config.toml
n_layer = 12
n_head = 6
n_kv_head = 2
tie_embeddings = true
parallel_block = false
init_std_qkv = 0.0163
init_std_down = 0.0
beta2 = 0.95
grad_clip = 1.0
final_lr_fraction = 0.0
train_tokens = 935100000
steps = 7135
Each number is 128 + 24 x the weight over its row's rms, rounded and kept within 0 to 255. Layers, rows and columns count from 0. Numbers have three digits each. The size before them is the row's rms in percent of the matrix's.

# up: layer 5 MLP up, 3072x768, rms 0.0172, rows 992-1051, columns 144-191
# down: layer 5 MLP down (transposed), 3072x768, rms 0.00885, rows 992-1051, columns 144-191
up992 110:157133095103083105142146106132148165200100135156110145140157120120091117162112146128144147131110074160159118170118132098140091163132132099185099
down992 116:112161132120103030145118081132122131128144098156140103128137086123112155132130123070112126132156137141133109144132092122137162132125098105119133
up993 110:102129115144123095091155134130111107139131148162152120149144114149119147128124135091143135122140180119150186132114120113162097094126104135141103
down993 103:136122092100135157139109134151124109160114104141143100089134115146104126092116152115138132141148151111077105122107116089118144179188125138112078
up994 098:164101126145058151122147131131109100164103136119110137146142091143155156137119121137136056114088098108093142096118145174110118107141153099135101
down994 098:099128111105128156110117140127179128179117128127142129112104124154158162119117148105120121130140101114139105138135151129145137069126096105118084
up995 102:169160099073171116145136142140162106146124139128113126120118173130070147118114176100130139139123078141163109160108100110118122114127097156113156
down995 098:119141133125147110119137116122151108128118125109120118139143178137102112124129136136135125138112104158125119135122138141162117108120112121134145
up996 101:126102147151110092131111142132119136182108145102088151113152119172107108173124160093107151085095138065160123155103086071117113110132111098153127
down996 105:121136148113125095106109101128096126135068134128120150113123097146119129121094107106162109152126151088107147126124147122144121141078135136122170
up997 106:162140103132136129115141123126137108153113160086128154126122104133138098132110157154142108112149120084123157107129131148133110134148143148162113
down997 107:136137104130125154153137123171141123121153109116064109160163177178113098095078144121101138126103183127092115133159119158105112135115122141113119
up998 101:134182080129096149105140127108123119124137117134137158124120134106147123150126117108101143099156129115120111099174114113107135143097152126113085
down998 103:114158173133148106098142126110178102102113147107101120139142170127123110100127163111120096113095067159123100128162116137136164116128098142161064
up999 088:086135133120135136062094126117124148125153142136137121107163131093108142096106089188121154128083108118118129100109114148145107146108129114126128
down999 087:126132146116159120118130125118112108134127081170184136109168149097111071134060185154132145109140146178118172137142083107123154115131132147151139
up1000 094:133125107102141120124104098140148112116141162144135104157099120161090189095130159154113142128115126125156171119107115174125071153108122097123157
down1000 088:111120134145149141118152079127125118148152146127142114098160143120115099087135099129098092126193111107164136112119150120121167117135117147128174
up1001 093:128127133112137150117165139120118149132109124098122166090122119107116153132115118127149112177097130116139121142119177108120127141118100169131155
down1001 097:115132116135112151157166103128175138108145139142101080141110127161126086130191141084140116108171116103120117115135118090141108103141139120123139
up1002 097:108095131129137096153131150130161112142144101122105143160132123164166151126171099086177117152164168106163135136127127157104117165145091108085127
down1002 100:117174144133177115145128137084143073095157149125134132120102095105141114112126099129133131163120151112097100153149120118178099096089129134124150
up1003 100:114183113094090092074152134106133118136132106129137100153092126164105114128133184127111189113123148129176120123154161097092078139143101101144116
down1003 104:136168107163119091107145145105123148109096162161151133168157132120130146132112110154142132138144151152094104140160126163129124175090160139126113
up1004 108:172169078125113105122106103168158122126135122124132103139111128162111168111144161126120101096068110086130108111153137138117129164105112139137153
down1004 102:116164123112172172119097134097116113144083141163115110147144105133091127143113168151125141122130128096092129099138075116094112137098157084120091
up1005 096:156117112090123116119127130127138138120104124112100121149191118133125137040144107114170128152200098123107130111107142148150117132129156135090111
down1005 094:096121100141121166147111087136140178142134134108144140112142129149110165165143112139129140122120108169123154167134111149123174127092141127139116
up1006 099:150128134103131119095085160150127119125084142104106112122106120139080156113109140138093113120150131147155122130114090124088081118173135094130122
down1006 104:145133149168134087069121137136146176116100141110140134103142155109135117168128120166118155084147126145150139143121100109122136133105157088156115
up1007 096:140196118127129132165071141148127154077131136106144153146101105132129177141117149142062156175134150110094136123131144078116109119118109151167142
down1007 096:145132108115132121084123140116167097111119126116102143142107134113134100091128158127138088134127140149121100132118107097131162135122147091114163
up1008 088:148125111103117114100126139157145137145093071104124126181134128119111121154107128104068122112102129131165111158141124169124133110089113124138147
down1008 088:132079101123146126126138154126068128118140141124120123091155088124150139072133071128115107147124188131085098101129158108126122102080174141117077
up1009 105:141132131119130122122118130146129116157124169122097100119156112149130177121140101134099156135108141150153141119113120145126121102140124064140114
down1009 104:123100138150113151153109158076139121174107160135110173099158144125132132048110145166146139123107149142104128162101164153140096142122172127097131
up1010 108:137095166114095124115146118190129107139120161102119145130146111141146096123115160150129131092129144152154108135117140113101085162170164086141143
down1010 113:119115118135110115148154138185176160093068143145114108122159124125095132138137159154198138149146102125134104199161086146090132108110109117175128
up1011 095:125132114095123132148103158136103156097132117103129159108115138150174132120154130111098160102097111105124081083125142118154073062147115152157109
down1011 091:134125059102155150134131115124099118138112116098112106154133129141185160141116146130095164108137129153135109097132174108164097129090132093150141
up1012 104:146117108129109092163129172138143128123097110136071150113185099122164153143141103125118122084135169088116161142128106136110119145095139102144133
down1012 107:170147174140128134094108111147129159171150069126149143100120163136097142153135106118121133122111125148106108096146141110142154118137140130112125
up1013 098:145076055129123078121094124083119142155119138114155103111146147113119157154145122167126100120098158105153132112158120126154120109167126167120133
down1013 100:084119104126132120140130104108143129139100085102127082136109119172128106170189118140119143134163148128136108148113142135084137131116135115137117
up1014 098:121064118151131159123178148156146143140093159108106127120144053093096115116094158131142117129128149152129154123152098086125078153102106085161108
down1014 105:162122150120113164135136142160157136095067152114122132106160178121107131135102123123129117153106124135111096129128073140190117151126150125141143
up1015 095:098130100158133105117115147122146134140098123153150067137126093152152147156116144136102121184139121144126115107078138130138140142141099105144124
down1015 096:144154109143134113127177115136158115151130135111152140135124120081078185116097163112107150182096090088174134142106149104105125076111096072133165
up1016 103:177100155118134130132109134122137147133154153117096136108137111112116148107131118129145075140167115128161131119099086116126107189100142172112107
down1016 096:114137149123139089080173154141125123136132131125119172148136152174104089115120131125149138121125118102134147160155144104119106113174134090153134
up1017 100:165135067132124128104112124117109173101152154080121121125080132118117136079098124139103108109153115138075080131160151104148141104100125117099140
down1017 100:102070130115164123093136124099117139097135149105136125174137112120109100135085096069112135147134099105111137117125129097171122167131111112105138
up1018 095:101074121119140138117145173143119083140123108101095119132162142132149141143092137155150104151126155126173178147158127155112126142112134051157109
down1018 104:118125114135136128140157104151139150135071120125112167120162137134106067162096133159123105145125158116105097142125158084082131143072151081134135
up1019 107:179129117147115154127057108143101131135131138143082140183103158109074111123141138167130125142133147135096131134119117144140106128114137114139134
down1019 107:102155114105129124175135128127151141166166093161160105138107175098110141144068097137178157111099108145129088090150125132175137139107102133125106
up1020 104:129094170137134113133148117166155071141122145141103138119152141080134109152103142159105133097114100098131139117137169122150110136107127087145133
down1020 099:137145156122144114149152141163152153118165144093138129132083103111169155124138061128095079135144082145119134113156112140145127120118142163116109
up1021 104:148118112090151117109143135162165113126146101142113100128118165075140155112137165091186123141144123163117148143147128131123109112107116088163134
down1021 098:093102137137110115131148148148134102097153129095089140167126120133110073149139122140155145182133099127142144159134140127131136130157132119148127
up1022 091:091087138132129134125128141144154162143154142104106144124085164084141154078069088096125144106117172137085113096141133145108147157141121099175118
down1022 091:115128127098135144112114091170132139129102114151194128113104092172143107084124122127111155119139119120124122151112152160138112114127131123136156
up1023 097:109136123138133141125168130097130108129100122111116117107132128130139097130111131118129181131143154121095126131059163115079087105111139113161099
down1023 093:129159125141180172138129118148152147124093095165118090146109126108142095152083134152153135106120139163135115142130081179127153129124151116105112
up1024 089:133131098152097133136118135096137122105147108111138113088119141112139165145116109132154120132141120112136112117106087124125113125144129153140081
down1024 094:095150138160172157114128156103131160153146150123166105116087142139113167079137120145098140126100104127154133109103118132148179084140086120128125
up1025 090:118144138150088133135143136113111153113113118128102160113114137149113126122129132097086149123107139103167135104104105146129118115117126105157172
down1025 096:144110126117085184141137138140184129147149118145157116114101101081100150144129152152156119136133151117112137106088126112146132162113164155121102
up1026 095:114122078100137142141148166170076116136124126137119103098116125123110129136118094102133103143100163122128144134133130158112121141110090156092140
down1026 097:127130148154159179169131111127162140113121118109128111113111138101140059122194156099146112123124114117144120114161117103165128098189154097166123
up1027 103:164107117083130088134094114142136203108135119102133114160099129140164127139068101119149139156135126143121128142145155108124094068151141128154144
down1027 099:106132095124126133179129144138141113103116138151147094144111099125100131110100109117111088128172090124128091093121109106148100151119162144127142
up1028 101:145121112123137103110127104084149123131135166155130117142175117100147095130108095140150120181172135117101113123128153147133102109120118080141142
down1028 102:086115125104131143132079114119130127146082099105124147116129126135134086099092191122147110177157104122128081072108109138152135139157128128131152
up1029 096:122148117103141106093124138133146110124099101110106137124119150104092099115115116142131102110122136124115122085141091086127136122131151128119123
down1029 095:103144153153164136132098125080109131142112127137142128112144127114116121072180111106074076108094160125178148118146169140116090137138079156130132
up1030 099:166128094108118124121122129114111166129122152125148132135127152170108139116163146152130137142114090113086111092133135162140144100124128129134178
down1030 095:133145142106110093150136125135128085162147073115104124142141133111174128139097112151107126151142135140108182117120076147104157089122089084140101
up1031 101:135170110122120112125113104123105074102115125101119141138157089132073162127082123123103119132163098151139174151170149133119127155104157135122125
down1031 100:149092140142138141129157150161112144122145132142123163128118123115150147098159136124151094160125139149146163189097149143112143108136173108127105
up1032 112:145167140138111143089122142150112129101121122118130156124090120146115161104090106142080155110147140095144084127108122148123087133113110083110143
down1032 109:138160155114114130129136106140129100123163160076139163069080155129146090155104137134121135101153134065178123116159130104139126115118081130133106
up1033 102:122119106078148153133083133159135124154175117158134142072112142127112139147139129158052152102116149119120135130157154154090124153146126153123116
down1033 097:112151145099119156159161119108160119161142157107121117135142137085127095109117133149162129155126150128104114104123174146121148115112136106119154
up1034 096:136086125145091143116148128150114088104131151133109145147100103121136146154069158112080135118120134143142112127107116146093118127137113130165099
down1034 101:144122101101123110130150163140176090126116110117119106160115117136130134113105104133104114115121124127120167104155129111153164106161138113156077
up1035 094:128096160109109131158122124086148146100095095082147100099127127134103107103110131126151138155120186148097110109116164139138142109138130102122119
down1035 099:110082136152126164092143107129072158148102198145133160154183154125124125073124114138127166176121123158121158159158129057102127174104112078114132
up1036 109:128159161125087135108113129144130097183129174115100130124146106134128121128126137102132108137127109083136104111163099201114110101116124040142102
down1036 117:125146146147114121140127112133111089112129115104117148083117170078122138137139111080060096124182097101091097179133115146096115117122122142131119
up1037 098:206130161118130157122111127126114153107156162133131153100107129128155147134116125180143145166113141130155165120127103122107117147133137143106164
down1037 095:142131154101125134134153151151184101130158109103064124125086114118116100100146123134171163154122121084166133155108147122161124156124096062123138
up1038 097:112146131178135129120140153089118109159110114099130156174162107128091153178102122117098137089155168153128122135119146128144135130115107087180101
down1038 100:134174147146089122138163122162175130114161171078114125148115163112133142106108111109142108115149122112138090113110113093137156151095168074101140
up1039 096:125128118130129108151150131133100213106141112061149121107059108123097096146149195135096157156118127091184136132161090157136122130076123120118104
down1039 099:146146179134151142095109131127126109119088158125119133149116099141128153142137145135150169141133139064114161134102124108145081137105163142179115
up1040 097:128100137083164126108116117155155104142133089117168111164122117166114145122126186107146142117139185096132135164120124167120124135099106104135170
down1040 093:184136103116099123161183152115140136113168104134074128136169101120088144145165094122168141157091174120132098129178132113118131115110111155138119
up1041 099:163128123115123108100120159136142131148120129133156152140126148133114122132077101102131090123132136070137078157169128124147134136090147126127109
down1041 102:145149121101136120059122129143122134149139101092135165100144138124139114100140119128129131161121145124117108143112152166146099137137132129136163
up1042 102:131146131171123124101132153090130115143086100093076127101149111101139082121163160120137139124116115113182102088134102151137127144110127120159145
down1042 108:107175144143128078119085136119168135135140101153116118127141130137123109055127139158108117097129101098178159090134103114136152099135162108084116
up1043 100:101161140117125130126081124106152163138046152108118091150101149123112109117084158110144134151127166097131064159111142117150106108152136104146134
down1043 104:174113175120099133112158134190136126170138116127102102163115107082113099156076115167151159128147112133123148123142118192122111121119172117151071
up1044 107:126143094079116108108136129124133162127112174139131143076092075134127141132105126140121112125090113082152110115140177122131101114110138142104110
down1044 108:118108090091170070088106122167090119124147129145090155151122127160144159125129127143159114096117116145139121179167145120118160177117072133117093
up1045 113:133159147125130129107135141142099139105124153130153126134133120100109151158088098172137126122125107125144130142174161132137114135114129112109102
down1045 112:158087103117126114147149125127202137126125157133134131176118129136178113174123101129143114120120098105140148120119164136157133130124118138131140
up1046 087:185148154133098155114096118134149133163122137124127121156152139132124134135123096112125116126133087152141126114111137134118100117128130124122129
down1046 091:121118127170156082095111142149119120126132168112112156155076154119090117135136090141120127160124114152147130142158117127132139155115189146140138
up1047 101:102127160123123109105126158133144083130101133103127182130152101135121124131107137120098083134177122042113123120112131103091110114111135123160131
down1047 099:116129120152115152138124084137117136110097173145122148101101173144139090129153130154152128114150145076139150131153068100127137125140113099117126
up1048 109:150145118151127134124140105124131171161124107135107085123115145175149152150113135118128155135141156140141152106137154128157117084102158081130149
down1048 108:166128091130139083130107150142131123125170135143101136105118149113136133104154100149133161138132130114085118124132070123107097111141116129110152
up1049 103:115145087068120131096105121122136137099103146180114151157135110136125124096175160154136142132117131127155121102144091113109103137125098092126141
down1049 095:184101094120147118118115143103140142159106106112102131109098086134121105135145137136134114127089128137148093119097129164134096159083146155132120
up1050 100:126130152116127098162153106100114132150133086156071114112089097128114110065137140158084100141134131166104121110126115125127127140161101120155154
down1050 105:126137109119110116135076132131095151096143093127119114151138131125131148127120103103109085173123137120155111109093113133137123088105123141110126
up1051 102:115136099115161158114125135185096123115125100111108101154125121135127115137109103101139098135156167107139083174133155144076100114098106116122129
down1051 103:151127147154111137065124124149115136139088138119116127119149099149107111157086140165131160115122128126159166117192123155131111113119138121114081